Weights of a small GPT-style language model, trained from scratch on English Wikipedia: 7575 steps.
Each number is 128 + 32 x the weight over its row's rms, rounded and kept within 0 to 255. Layers, rows and columns count from 0. Numbers have three digits each. The size before them is the row's rms in percent of the matrix's.

# layer 5 attention query, 128x128, rms 0.1, rows 0-63, columns 64-127
100:193088123135122146204212101161116113138139117124118105130142141150061168105101115141154160100124136126160182151107135128097095140143133148132081106129122090107044144109134124078110142123076102
100:137166115148167123095157129097143118141165118067130136101143097094136081106089185100133080153098124185143131122094101147133175168139143131168156116129129065097137153092100094122200175143124111
116:080125106150105125128132169159061136182160075101209150097150093120138073169146078121094163118154052126135158127125146118133114126109115177127185159144177102109105117134113097131148134187187183
116:164146154082153186113132155151161074111149064122179149141172116119092149150126142113145112109218061134125131103108093125113124111147168119094134087103162153099151145158107033148193149092128168
115:096147169106098098101085118147123157067110145131094197100102148097089130151083137152140074127137136152096124118201091159124142165144141107120073143125110128106160117153157091116161131134094129
107:100137140116126113118078092131137151072113149087069177132095137102164117098148149102110059157105138103141095149170107079154223154126119127149092101173119103062219113131133176130135127125125067
098:201116089149118138150133129129092147125121139105150112141111118157115133185098149106079173137106127123136161172121143111188067032109079112179150102124138124192100123162167164110099082138110104
104:099121163088126134133083180107101081139106112144113141133080179080127069125084146163166123076085140112127092149146150142119150175118125148191143122108130140152107062115099163095184109172151109
105:134145180141132138145125095167092113128164084086185155093187078132077087159123170162097146131133113157129101113117139092112135108148076129137102091188125146130098134133120176122108138106098170
099:100103148066187159142123148091088113160147149144049127126130081149120106152168137147117101157153170131146149122105173139179123118121111086056143074128139143134153109133139085210223149092181139
103:098069057209115159173154114135120143160140121109126141106211085167118100140158108095101102170117158104167195124084119064161130162140118141104153103113150080086110100159091138097150154157112107
110:116087118133091079140091125152108127163087141108141174090066109133110117194108063094107132096165153154088090144170183187136111114156149106128125159176086118124128107161072158201137107221113097
100:107079127111107143164125115175182107142155190058143143188099157069121157170109151108129131078188080091153089141107142127160137158107136131154131121180147171115167090161127107139095134090179119
103:113117173107088082141112087093158101069111152173110118153125113093083115162167068136146118108146113169137142095108202167134091186144144102119122131106124144150178109129105093144124152158118129
110:158172136120135139069140169130105126118145122097127113136092110067149101075083157195138110099138158144130112099126128107069066130148133134130114121109077115232077181134152055117103094088113173
118:093127075176125144175156136085134103157158069115184094062166101159156090157183141089114154130096106115163150146090146085207141125133137143151196088110129087064103110142116142102177181156132110
113:117146108157050106083055103147087156130155121176119123157127145102182125093104116155227130115128118121132060137123097130160058108165127155121140176093120161133122132107201084057116149116171150
097:084184158175098167110091104133083138076124119043121153123137142133099137097093152140129142159164117150122181076116090102069118167115100170125115129069111130138138109114119083074144110148120149
091:112145141112127201151086142130164137071157109131111136167101184107072131146146157136068085173119176132138158103117085111136129072097081063088118141124120125173135101212137148122133098096194186
093:119123123099101104126073154117134157105129127164110096122128147121130076047196067160150109117197111181096107158195118163114143106078141110136164115142081184116184104156091112121116147081138142
102:133074173101148090070109134147109127108071122157138157129133112132150209181070113092104107150177158115069119115191118145110110089145139177100054126131118134146161172122154203164116080138085154
102:120108100141104132092167129140164078144144148093166120131172135104153122121194104024149099135119098146142140115042124130128181161152153117141185141155146090100118150113116139133140153141119108
114:083122061150115093142081131098125158118130076122145149090157176107075116152109126151128113099155118119124158100187144172122172169129127088160150098137153125106163122168063078116176143145095133
101:087115146110109115145094142139087101145076121101146179108072106106126052132114147125151103096112132099170107114166200136114159195158108169148090131154155160125123122108089188101141079242146102
117:117146089127165128104115186106109184172133084093197117077126148176143113091159122192122170100146130135165119119160093133118161093133073189154185143126108122122087160084130146138129116095127166
106:074109083147099109136153129103182185102106153104152130138150133152079095071108098125151104092100157123092095086194091128085126183112144138194052139181128126092149134124117166098138127097112118
106:137114045223109170151132111129155195085170181124126102094137095162107141168140098157092148120181133086115137149132139084131119108109118093164176125154146119108127106182066071056109146101114131
092:096136098128092090101128115134118149131088134089140180129141136149083130099121133158126123074097137185144103153176079130135173172124138117130107168181101194156116115100178206120098103107060103
116:172178176126172193160109127116135121166182083118158129086135077146095120182152155130128160181115093124132141178086137072175145080097168144121185080107170110088094105105127089142140145137137112
101:113103100159108143093142133153125190140196149127121105098158095168146076125140113117113109153100108083108122143125107081207101036102135151174160095115134106140134133140134116115179133077136153
098:109121169083102112146142126139149110078101151123128214186132131115122062106125092143131047177135124123099057166149075160112132139130181158146036110125133149087131119162107044169201151114127096
086:133053071135126115114122151150099109094168180164103097116105120110134099125137144156124085126181094078121150120195160124188088082087134143126156128145154159129177126188111109105177171078110162
102:114190129129104109130083113129157110032052150148178134155068129089101150106134111112171117131139087131159098147095102143076174181165073123135097116120153165137099127105090148171098126196114096
104:134103122109138139094134114168141078067126114146103157158086110101151166091109136145157101132150048125147111127133129162146096175172152156076135122123111156127187139108137040142191138124154121
095:072106146148119130167068103085123196114076146108101171126115167104096065121145112145119131112142124111162125165157111121153138170133066111132108110170100161095086163147141106094164065169113058
095:178143150129108091111102105050110163136170076140134172077090133165103153175134168074103180075195092122115168117118155144140108134120155152097126103057131126098166104160132119097091097131172142
091:132055092113117125144172164111129153132123103163118111120189122147127153178102145095161140108169110131109188156153113075149126071146082162178093107130187118203101130156135182085107108101113153
102:067142126135179131194130128087129110163162149112192114105125123152115056121142096121178130119129096135157111092179137189153159104098140123121181103177094150079106092109088167142192121151165155
100:113103071158075131119203111116088061173149133105157142169123162142156169151143108077127211111155144110145117161114110120122062087123109151204168088130097119132066073144073144105080108140139153
112:118161119162179144084081124157122115113154100139044135131100118102145128129131209079131127161052127140097155151125098063110114156107156145058108095068098117094155170102196115154159119080119153
090:114133135113095192088160144162114111122132146106107142194157100103126125168124109093068135123163201133124106137111187089116148110106075059150126125136154111143134132107117108139079160149117138
111:133121214119110115112119149168118161156098108084137100152156132194114116031140072138158133158141127130113151118133113095148101124122113134147099139075148130119110172109096120092073127086090176
095:190223178145090093105071089147155147086083162096097139169094147080134129086088129139115135137131132116135107140111098121069068174148053121061123133118073153178126135109130103145095121170105124
086:100073100157101140085139154168158101091065102123125132159139082143080142146104116121133076120191106169138126155132105177026127207138101141147102112138076117126114144098073095127168122130092101
097:097161131126104119109130155147171113064033129128109113123164150191105114079140105121194131119144148152096103109149085139021121160114089135131122122069103116133089129077123203114107118101110180
096:103095081148151140138204151123120122115175151222106129113172086179119179144144108088164149141101078117131195113117144136127158077095123154127112083120149134123105085140126161086201158076164161
095:152131104151131149105160138130154102111136115123125151108151089125120133195124123123097159147128164188161111150100131091123207054145155181120133105114151153161079190094173175203118133097113136
098:093167116139104110115058102091184139130152132114121139108124121092095110148108164134103100100088134124097116143124111170102096239140169058152150135120090148134138114155121091093141112161102116
101:137089124105161167121152139150108132146093106126147143177109116120161146161090124124069122140209093155159083154133112128190103074141079165130083142126197136175167149108147088120120080140134108
097:120206104115095081090128139106150117088114107101117141097109148139125069095183150167150195105118170103170114134085120126070160166132107135131136141105112140140091144111129189130092121147133142
096:134105168120107071135146135130158118105124088185144164157093117109061189198093140078133130147179099140108180176112134141081107137165112103161082120104149102129110132133110123111147117183109084
095:102099111103144131150163129113148129153176137081107132099181091138150116127181095114100101134098150087145170088132167111203177111119179125123175095170112089085189146149165066152187196118149141
104:136097117117155053116116157142144154100109137142158098103079145117152093167094158096106100134081094138113163092120081096120036161122127145179089142106141099148226138137171127144182126133113100
104:153104074161129159071082130108096156101143128089101106085151094183127120202107158097095110076109146157088132137123131057096079097096093122196155112121088097103142180133156109179076106085145156
101:088083125158112155168081147153110201096126098116150126107163129145081083096116136172117098143157127140107117151199112102081124087123117078179101132150130109060096197121090100138130064141083092
099:099076095186082081099075124119106147087124162131147096088141183178145116088153098133187134142131157108091163096177089161083036139113056132162133146075099142127138104182125144069122120101120153
083:095080111137102118152102139091114194166099090114075086115151155185122090145155142122191115140145152077133081152186141162144120157096157144160137146075099148120078147123084108120126065142201070
110:100080104111123164115166141179159127103140097172079111163191108135133159070137107175132143157173110098118126088130116128101142166151100126055133151110159118113204140152130097102142133084106152
100:158070124125111095105115130114189168122082145118102136123119102163097150140151162083119141099184107158158174112047136125094167167147098104116096148041187118132201129144138071150104090139163102
087:146159163085126116137164137120145085152126121096124144181101093068110104125077134145060096133157105153159117137143142142120094168172154104136157112167089115122096192101144114159137112200097101
101:127045094151123103126175113159154135130087127166096139172166127130106183142176090052178125130177131100133101095129200149198141147139159120124134132144134124132180100149128123154106151153142080
094:131158097130146112109209086125157064103111136077145142146084098175143144097136117112149159129140087143148088100103094144145111112162168157132174097117132144147180094095096091164144156075152137
109:095045040138154147133127141127120131169123145155110145141134120120160119181103124114129127139173147090110082122188068150177110070115145150133120169178157145094179159132147091184135088084148136
095:082117103166174108163103103082132182169116161143169117112079179127129088127134103145136193089143121119148080192121122147153101092094099142174112185166153146153093122123150145106095048143170109
# layer 5 attention key, 128x128, rms 0.0997, rows 0-63, columns 64-127
095:142145078118103160113101099079153154096100090099145144079116110114022147113169130135131166145106171182127141120140135132155108082209109090152123168109112129133143124159060127159149134127162096
093:134175104158135137109116189110098142152178111082197132139145113107082061139158125138108105161134103118152126096114089116168137155196132166141165166140155115063157151190132132168105154113122153
114:092100130118100158106098119128149150110125139079106153085147138168137085130088101129125139125156105201142184130180107147142140143051087158153142112156128105056125114095159182104098111129094129
108:119095200090097168107166181153194110137119126129124121185162157081141156106132093149151158139174111153165144127131073146085107129069134116118097108122142152099166163008108132149145119122117107
110:150161126180120188124061130145106148123136109103099131147125160075143132123124150139111094103130132066115132140113117114131141102255097115132129122129168120118159117255140091111102122154115107
101:116129095170133117148106100116086192133132135131135153140117111112104133150149148137108129156073157089121143125119146142174156116213127126091162127093107145105185108233166087129127154164144153
102:130107162087128106124160120141144104149141173093100145085116143109152165149072133117146077117104162183125105122134150127113097133000122143182084140129109162139095150036134160121184127103132148
103:138127153173079124120133095154153117190136083099149103085100171069129076072115186101145161092168107098169135169088140096100138162190185089152102097114124114115079107146163103133138102209132091
106:146096183080124176163085153128113125135123083128112098088134211100034071167113136157112150173121072212072160113173130178084109122104160128125164156071109125076072118103133194146135149178073117
097:139093169081137161148124138113173125091116107183103126180124157159129145122141149115091143147123130158144144111109165113090162149000153081091131129124187101105190099052147142142129106095155123
096:112073037161125149122111136098088194111175123155168148060108107170054137152119103089111168128105104130144155078124168126137170097128108153159132158151122084075156161186115119135118115066170122
104:099154092177090126150115140102145111127128097062086125141205137207187217119131162106112114083131173088128129128115142115162137107236129150128130134166155112145115093183166163120095127157146131
103:161081167094081128135167116118115225141108170127061119166175153113154156117102112152096157099108138119132188161118067151135164116063122121128096089115129105131131118076130116154140132172086122
101:141118083175149128137110181141124101069100126171165123160125096153104132104173136088118150141147143113118118144149173173106148121251156142122142143151095085125117154249101148142132122148098094
104:163190186087112144141117112139154122138128120092162125137127155081147074146146201181147114137147075125171114161148087122103085139123109115163106122099164149126079175104090088147116150121133103
114:088066085104096086147120186125137126171168136084177154087117136174090074113147123081129147146197110108142125071106147139125151159069150138146144097143149131063114150078128123120149114100156143
111:130131171134150160129129108129117093154100145100135151188086155085176145106097171140136145088188078053117070167163066157094149165131147127100131087126138156144104084162131118101092132136078102
098:143150122154110105130089116123115181106138117119162148130148121125041139172136117140135111117104160178115152126133093117196111120236084154107159162138149064108162171244133149114090123109100103
095:172089149138120112125167097156121114120192159175106153122157135118140138138113187131101096129094161176161147123138144127080125119036101110144089107104136143125139141095126157125169126100099106
090:094123161181086123123106085147141075107124193161119126121158130123167163108139158107147141121135100108146116138126100155130104134021145071113111105108158169099151155097120145079146146092114126
101:113123196126130198119137088118171104114123077190052094126135170127198168205104125140121080149135138114052135179174144089096084104152122140126095148100128172116170135102184218143117142124129146
094:111112093154133091112153189156103139119144120126185140159164069194123109112141062134129171161129127113146141078137101155136129142193105193108139140135139090124135116154099130166122138126116157
111:115120107200072162142096116137119159166171130147155115098144080121121150141182160115128093077150132112145121138106104127155130126203106113136142129132136086023142135235150079125110122105153100
099:122124137149138111127095144088093153175136098108141138084134126113118109150109142109111147152134133110128166142135139127153166103255171141143180145131104074149125112203155125137099114214092080
108:080198149135106111132121087091114128147157151085139143083124143101117094127090142162135100122146079168132144110150104102138094162026175153138131120108149133122123135048144124111132122107126139
103:092201063175089138085099083124096159160139110104130128054099146123158107132131103140159094102103109095087161144153072118100101105247104139124120157124141140118097121204158079111124121118120134
100:111099099135075156153142104092139153131140150118133165124138121201093174110171104125147110115085099120140141105123143118174134101041076118106132115097124107103078154147103059133131117089173146
094:122178108140110130148062045179087196112127173085116099098091125117104125135085116144135094090101136095118121143123111127162124116195106146127151128132162107153113082192153105131084122171119148
109:119087175040130138128143165138164098164135110116157121138149165125139099127121133129105149165142118184139123086079123129151134159000138109119135087133098137112137149015135147147120133124131141
098:076119151071091116133154145151140071135153142121117143113114173135176136125103137128153105151114071122130118123147115122095092144000126146155112100109146144077121132025152147103147125083151170
099:156131109094107122090129169175182108140124126087117095122109241107224174099149073130151142100137117110155148158128070178076195117138123113133113126104106167151211110097126138105126097147147126
089:117070187089098192143132125145161127135150173175098135145151147118156129105148158118158145142099094096150127124134119111113123144017133068166099121094179148075168121062135115099147118098141120
098:149160094177103091112146109128099110140121116132105125112143123107140131133146120146113101102150177095138098130144100147095154125255178159078111144148095146156101090206111130107101134124123127
104:113123069179125064150162130186146124118128112190138171199138110105148135140190130085173058132164141086133079123100083134080119107203144170118135148135162175112177101163114081149139098185193135
095:128165063136131126118117122150097176111109165112139138092122184121132110129110089169078098123155130095108133128176125117047115166185091119167156159134152092146130127255110107099096139158117137
095:143086172169145121154100122083120115123096075167184089170145109127089162169120112088127135158154120125126124153113140166192090127172144149150111133104181045104179116121177140185142141109087131
092:138100162099130177119147134114146153158140105129164138131108156095184152143076106134133127156112114199118171146188145101103125119026056150161106104119118114090132173037116176084128143097119152
099:098132151105078070069104126109131146142149128153180105072133139195061066119132083133177149127102156154132142131110126099156114139032119107103165132112148142092130146097153124166167129117134141
100:127083190097166110125123118100175157153129163113098093099155124115087143118083111090141115097164110164142144136141144109165162141032115160125092136092164156133129152049160101153175131126146110
110:127117104105197126151105105115060146123157121140126167150115089075163121175118132106095100178129141080117109120090165145089096145142105160156143122122167136146178140147155100164181137151164129
092:125120148057129127191128132155143122108114155111045111139139137130162126101098137165123109142118132117154123113127135124106150125069117101113112095142151147174066180111063134137112128169117121
107:076149139111130114140122138121145103054083102172160068098121107108121125102069163164146126120160122160140095130146058224147088142109129148077132091122125138138143187115102143119135101107134150
096:119188090168130128127108128182094121117125144094115115126114127116122103134108114140130119106172153105138090111151070182130141152255145156127113155140137149173094162192137136117095130137126114
089:121145082203090116170142109107152149155123152151122124110116159062129145157162141127125072098147148095136124136123102084110114112255129117088106136115135115151125067218104126145098131157147134
099:088177130173118083119093067132125138142127105151141085118141159135070135129129138118135125115165217093124147139145106128159128139240151136069120167114061133172115113191143126139092124112138144
097:119064167114110162117110074129122110151115102180152112124102145127077115136173119098133155162068169187103184144135172085153109098002123152131127109103125147103144113123116120154163131090136139
102:173136192057197161100111126126119138182184123063119187142114135109186143149108124173120144135084114123111136136128130117099156108048143161126103131128111130135125111013147104109109132109174149
100:131143084196085111148155129125074136160142142120137113123101129103122109129133142095099094094191149092149143136116116107115125137238135136139155122146126066150117094255114093162134131168133103
102:105099147100129124133116173133129176109085120102105141145118108103172147155057111186150103130117100145101126118170076133081112140019090131147082107144138160098087170017160134067136097132140156
102:138185152126147087101099088128114124145152183104110073139122187136126121101125118128096144132117133105137128110100113144174173134242163134098136159123101118160115138191128119114061139113144126
095:173122127147134193131143112138135114092094089124107158117145157035207142147162116100102073108160151155108154141137139095064130098245136146128073123109131073182132092210144176151167130158112107
097:097088161101143130107113153141172141117145126165171123138169091201067105093129159133126148185065124139160147129113141148169131089045148102125133094106168152076199163046090138140136132122140126
100:102069101194104140101149077152138129126112102125143107112150093119145117101166176075126087172115159160126160115132113107149086116230129127142157101137099080085147097176182142104146136105106157
105:073134149111105164164068064077138147137124156073141165129090075125119154124114179144080056145131161093145194117135142122192127149118104096131113132112165126155175129120133098193112171063089124
101:129154129121072170152086137137124168138117152099085171083094142137162113134113122162120091098156141089103132113179152129107075144053083129137129134109121114121174135175110105082136116125107158
103:096152076204139132136124068117146116143141102193132081132151121127070129120157157081137137134136150125108130126150149122178126138222120111087156134105113099111139110223142100116147143098104145
085:105127067179138122133134125126079168190120199145162114075108142137156140124131133148061101099134109119131058122143145158148137159114063110126141144144118074083164141153154091150136138153121161
112:086173072153079130182100140154136143086128089224107149135148169159135132133161143114159165133153110114127160119171128164095121140138087091109094109111152201104131152194088139109097064177158123
103:122128142193120123157134100125128101030085099176114110169175127134116185130145150119113100123146121116120134120146080143148107115244104154126120122119121100107146117184132124148105089110104107
090:120181106150104114147153172139144135133129122057113158107113129092217108153129114144163043078187136086148128131091088112071127126208135118164108127155153138167116123175090138146125105172150113
102:126040127134109142151155101137167125101121169241112093184158089192154180087193123118151146119115130094135120156121189112152148087138141132117128128106139114080148087142099136122171130125129120
100:113101137095141044097146146142165131138110106152151089145165106171076140117141108099168091141123124165175145124116068139196126130120170173056101130120136188096133161015146105153160118135182135
105:085107130096125104132143130108149215144128139143121155119125097183146149130144118147115113142082129142118149114156129113106110136000056118159127096129145170083152107023195131124152124122140153
099:114165114116142118090145153138054188134101164098117123104109134145137099129079109179113103094132086120059133143188106156126098171065098115166122138127106105108057121100135082102134143117077141
# layer 5 attention value, 128x128, rms 0.0814, rows 0-42, columns 64-127
113:134145116143189144177116107162128105155098118180082070120162122113125140169119193149058123095136148196127115177106104151137143128107108186109153105107166100173142092148146129138131130133094102
113:146093088114126131118101098161181147184121138190146149090105083120106118155141110120133116074076161165157074117148136119117146126120155126098130071175114135100174072117135085165143175141145137
098:131156127174186138143111171075124162160135106135111030083064154120086151160036151096095145114141155153129123145124120140170131130078147196122128180094103143212142139126106167123119130138113132
113:123145119172193113192132172089088125144121102087110097136153077104127126143158192178088134147118131167131169151153142154145159134157146145097096101093130176115065181120152136110164124106136142
112:112179092140115180150138154089132138028142166138127148120080095142122130190082149148081186127156116094143104139145122173141187127138156123192137104083105110133155122173063131106091131167133151
111:171126128151155127133092119184113163192184168116071056076174087074143132159119104140113090130117168202158127125085160107162092118144131096134226124134128155141153123107185086120100111135152112
109:121168140094129085146100129126178095169154089152189132115133035084132171108109114028095165084118160171143100134146195106130130138138123144135127110080156136121181129126140157118079128141130123
104:180162098123141107134108156071121161135153114077142156122043063109124085181058118111163142119083113048138152140142157146124139120127130116127111149117150117040077189131131132146100098127171135
117:153161160155140144109154088140132139143116186141105169116155122130128107122134080208068128117085110091126133132070068072156125107133155071138119170209107154054186177148152106083118134107170120
095:155128121133084158113103143134177133084145104122124176100137035118159074086191114164133105115137106092125130145137171101117131117121175102142083067009150107152190147107167094142145121113130119
104:134144155126149120113165079130111127169117127093127034151108105120129114167098112137171130122149106206126148121126159133160098127109118111114111139095071133183116144156100083173047127150068143
105:084097110132141133108115121115117150197125139178114182141082054130114087167175125223134111162112115147149109129081158079114134114065145174119115192184138198122120102144161077138152107115094111
110:132097103145070182101135151188178109150156159168120168108090119115118097198118120061112090146152106062116169111120148173135150138159136114138090188099117186093113164128123112154147120159200113
101:113111148138132143167174187112126094108123144165125169114100153085118123162121169093115163172157133061121187185111131103150086116109193122206032121108151135109160133098131134077195090146190117
105:123121137158091153110109071144146117145124192119130080124112133120160103086159133075165104107120181059133097132109107110128129130135192052128137115159125096103169167135181113214146129111197115
112:135148150059113144162108137102143119104115132102067107151140134133173118115135153093079119134124067113099066158116153089115110157120186173141142205060142144152189139132137159109102139124199159
106:153125156115165147130106159167104116090153152079091093109190136132145124100085119137079086154149129149080131125117108128115101138137117103101178118070138171158161166137109078117139130129175121
098:150135155140173160090113108138127117126143176138111063177185139116073154110072179056101139147134144137099118108161131141105111153111118144126150107117105103104187096165097097141096214125105125
117:094092098167134121145109138228134110184123116163148153103122160140164083162163103110076103088152160174123112196153128178111167122119100109142138101201154123167059122136096103151170088138086091
111:096125137132163176145193083146096159141133163108101044102143205136123102127100105128145088054104095158118141137091052123168136147157147092112137080177134092142110122125171151187174130116166125
110:129120163078094128136111146140100171032158121089135154119116176128130085106139144204172099158114117058126113123092125163078081099075163100188145187146106127116131175097118141079137093126143150
115:187103108140152112149124140159138148132154132151121107112154163121095131146167072154104176164131166188143101150087118111116126119124089081191130121167207149168068120133137102034106099131076107
107:140113126092158138090092108131124113124122135117118101092116101146125113168154152075169096152153158188057131129186130081102138133142097099122167074128113118118088067131151075128159168109148130
110:144079083085120154108037123122145110151122192165134176122137091111174122157116146061124091166115138124121070137098179115074044110137105072085126109152165205120125119136205158124139119150188119
115:077111123123107134130120136171142080066121053107152177144124089159123147064167130171179156090161096113153103134146156154091159133153062167184177078083127140108064114127151116188131130114098179
121:132137105133128116169167183109108155141129139112110116108098179140123079117028146085117092109131204123132099076073107148109135136085170168168154183171140143156105226119088162167143080125137104
104:121186132142133131121145056112117144135110193174147124093151110127156146083128108197180108087154116169144114150059102112187155093108152116148138105128139156164176108142159090116154119149169088
110:123098142134167133176126114174180138132118158116155183115173141116161097101187112086142066096157153204134111110119095126069152132131081102136168071123150072123094088096154153138137173108113095
117:105089152128101122093145168231122135160157183140013077147162125101123150138096135160112083149145122131134134074102154140148114148139152201148129207166159157102123174132110072125166093101150144
093:125158131116126112213118114142171143090123115127159189134066072136134106130079091172171161137134112133160140152122173149116183088112111162200056106169156109094096137120163110061152064158103118
112:126107109153153189123091138095078083125115145130127071109084106095135078077158132119098146115118158176130079131160152125162130144118179140098087109096150182167183194120116112142179087125183132
098:095161125157133139120125124194112100109122096197119098078152170079111166182138163124072174091123094145186113131096101137158136115097136169094145173116131091181195118139127133153121078106145085
096:108166139123161071154110091110163072133128154139117090077112143141165165174097182101097115079115137160078112142145133094157110105116134109130194090181069154143081084100150093140125096160171149
108:143126154125154085162068131139085153133148173079095147093097113098169114100141124197139128177108205125129137166121127083196129109112123152126100128169137082108150158153182083159157164114092107
085:116124179082156116098135090115149089163168140133137106186144114135148195087106095072133132134125060141092144020147138140110071164140146136046176172124153143180158089115158135171092163108136192
096:193162099169148138163096097103137155105085129117112162128139138105148150165157142147051188124150129100171121191073113107155164093111151146142119120125105169124109118142130111068071099157172080
105:104139143149125143104105115135087154134158168135061148090112094109157152153137117171099150164139135141150122139085155106163099109114135141062132233190132110151092161153167131121147113134116097
100:173125124119139167108141096138199087048117108119161137190069116128112194197120143123035177076151137088129103157129115143172157134138135141068160082119123105142202148115149069102123121137122136
100:163147157105130097132114106165178123112173142159157153152143093085092200191110133161130162094103155064096131126144130121173118149163139115139158103110115124059146126122158018070185113107152154
104:104100103107113167080186158159142124121159124091161158210172144144147207072134092176107187163188092111166140126148093164107120116162037145158141137166201144104104116110136078120126155157043155
096:112148162112140107130135140173157118174147067130154046131095187096090184137096140097126071084093116180114148072123153090134065153104169106118194153145107107138162092121073174186094162101118160
102:063097156130178094128084065143140139158120164143138181122107158174157163106068100135182172117144114139114161045143079137073080127131095101120154159217192118135127070116157143135127114121140185
099:156115126161181068139081123085112161111125134175152146115117135127089093212108178164167104083144083208115144157145093138107177150129099160177108173112098124124132108153112184117108103143135115
# layer 5 attention output (transposed), 128x128, rms 0.0749, rows 0-42, columns 64-127
113:129127169097127098100147119114147121109167136101112144172132183121163141105124129125159123138088113154129108114137120168135125124000121128135113125125127156119121138010115156111105129110157151
111:101163127131155085094148136082102131118119121104173151151120169117162126090107131139142194125150107135126130130109131114121078186210119132115141143121140097159074158171160145131098074174174077
099:171167120105141073081151073122164158075127139112148091160092176122120138080159092151112204128150126102167095159123097137151164134162163103127201150106112134075144092170049126116141170116163066
112:118095144167128078131141088082162103145133151171113094167142128158159169119121106127178072122085106149115155147140141146150125094000155138167126122135144131128165079071139169142100156079167138
110:123121120122108149132124082159140139094143076095116104123124109132165087093117086163158179172190068168138142090139118118133091089063129141143184088129151124040175116056104122123119186120091162
112:183176174118188099120149105077143147134113098186163147114131130061154133113105091151161161124123113182139062156121086161091212082124139157099117136139141120134087049098063113189126153169147081
109:146141143118142135105155152080123170113158135109082106087121157115153105117138101174139185110129098138166107079111129117146150189068142139103139136138147151125059123103161049142146085159153132
104:113113094195100122120102080129142188129103087182159077121172095143148111141138125123147146137142059154128183091121148085103140113117194176150138127119136067136129151145132151123146162161120142
117:128083170118129129118140134139132176143058090108172136097152115136138082161111113117156171168106137174115135141135153108111124085084151173165088117127117121132125137055112194174158145161125155
100:124120085132154174172140109094092129134068142117105131154131098143160200158124121129140116111158134101117090143074139074129149119255147068113128118159148102154076088208110141105086114165115120
103:153147153139116130093130149129115169100156185146137142129094128130145156150165164101078111098087190029098060166132059100123171136073146056176146167090141167069172081136142094146155097152101145
110:088115083147135127145150139102130114116078151120180190154158140175137154099123160117145165110117166097097148143115174101116117187252100121114129116145101094146132102210151128142132054131168123
115:118146151102165156138137118152121127119120126196179099082099093150086100130158126199102158164137186162123103158132153120106108139090168176084187085177137143128051157082091107093121140085069132
104:142146162129147140169086136156129098128101077116139125159100130143075126148097121157111097122124148132089144059137160146147194116104106127093185126103128128151160131123133223062110092090152167
104:132114149064163116119158129165101104157079121119185085101141098089123129127115063083102146157140176170131089127116127175077152121134163147160127132114133122122116074127070160098171189206091151
115:153149149112077178188109121166162097071157099098094093094148185111115149146168090155098123105147155116139118147101110162120116133131070112148147094133092143140070146147092144061135164094088165
104:182127119120093149159129098094107115149170118135119130077163132098149123169173135129131130107108127145123053182141098140098157061126167128139135112166135186116092084131064179137085227120065141
107:109103097106079109124133113117118108123226175042132122120134190084132060149139162146136118091109091164166084169159058158070099127097083109139157102145133166087138154098144161139166128113138138
114:134135203110128149075191095143116127085117137142098129184135140081152127098114145119140181136077140188112088116090137136135095146090145146074098141103119149132135158108135106160151131076127132
109:144125188132143087116073162180106149147105111116093127124115167048068122136116100071125165133109171098142099146130075173170130103156104162153108161094152108137121073164130123153128197184108076
111:140134096156119186161107113177118103125106094142133151142162090123097153156143130099098115125160136114125134126107140091104155073255120088114120110104120118129142125240091118115138146119128158
116:086135178144139083138113123156123161104130122175122226160166115119142156143099143128176120130153108116151061102133138135114143141149122134025075127114140143131112086128113081172102051089120177
110:188145108144101084138160102094094101121141160122117084147137146103161155117123149167084144071131147105129091176135084114144095154244162121141103162144160118187123113190112141158085136138071114
110:165112128147109124117144139131146110186102126109164116127125161101126158111131103149141119044185117155153093128131109147097155200117113163099184093177121109174084215113109118161074123120132108
116:117129083093121184175107123113075117122084162109054150131148082139156108149106168152104086167109114145144150105123154117120078168041174098152069127183136169120142181090143086076125144127099133
126:065148152148120131105096128149160150142163082155166099158150152135041130061187112119130159171096126144122120137134179138076138101215154101098167124110126148099123120225081165072166143112145118
109:138131143082193128099136188150116127185033121069123173136073088099177162104107076106150189156127189124141095116140161136164164090187120101131129098134138128111155079099104176184125147197111108
108:111150178099141128117117164116105108113163129128060150199130129088129194129085128154094091134103136149136110163100145118099100093225137158093101126096164162187108162163132096145116127130091121
120:105169132163162127139127131114115093127146128179220126098182116145095059106179158141186130128094150142114119143120131176086106108057093144093144076167060119108103124114140166121166129101153121
092:088130124139176142109125146113104123120037096126123106176145059207192156147132133138115134130136113102125129081092188100160126123115176055117130137130151123126184154086131146163085092157183179
113:145155106130118109133199077096105139134071132096136097148130171131127161081150077091140156095136121108123101141110115215143155119108108125166164145120084128089130004193152209136089175189137131
105:161149122067171130115165116104144135117150121098158199132133159108140111089108103091142197157095138131131134096129122176200149106065118190083138111150129137114096115083103140098166125103181134
099:185162162079068136086103170154152133154134057147125088119111179125132114085095111164144112161153116129155113112185178136104123151098123138136113118089144134116084168106150190060093149135122132
110:136180113107172163129126142135099118139059099159108098148135083130101181179100071056107126108134121099119139129122139124125165088137181140120122141072168123139166111051143205186082169152184146
091:125136145141101121104093169130127134139166112063159131055125131093125092122087116162105098096124125142117132170168098171088133153144092140227104136124110118138070164148137114117174133128128077
102:091065142100120134134114148123155143153136115155156104134135168184123122088160132105198144141122118133143106100161184124126127135028129104091172103120130123081120106053114154122145129104146155
104:111087089118129171127145176141162133187080148118201092118158114124106121115128128098124147098099170085119179099137096149093138145150110137141169091128147098057171126071156224131160149111155137
102:119156141122160112107067118139085140147151139131118129116166149190145088123116113147149176120119139128112062140147131069142164045056123098126139161122140146139099103074101117088109191147151086
102:138131186120147136117122162075126132133144151122157095110144158166150089120129179156109134155158104164127149144115091102084151078000111120127109127113132122151105167000092186132103135106148119
105:137119132147160101139097098131072165109116160143087147076145144120150059155122165103134099146065122113103125075129124127195156184059186110126116141137106132080205134048134104178152177100153098
094:191189123139027124085089147132108104107168109133150159105102120141167106106116111140091132155145149110142132150186145141121171074201115134158091156137130110174066183152156118065138106144146140
098:143115122050078103089110147098127154148136113061185142087171137103148120154097149124094020127159081124171149138140132168101165162112114161152130135123142124118133214123139172182096188134104124
100:116114094074080166098145145154155136144173138072135141185159090111158179115128131070069138110152133107162119133147136130112127070103112160106177130120122112139129146101119086172135135114070158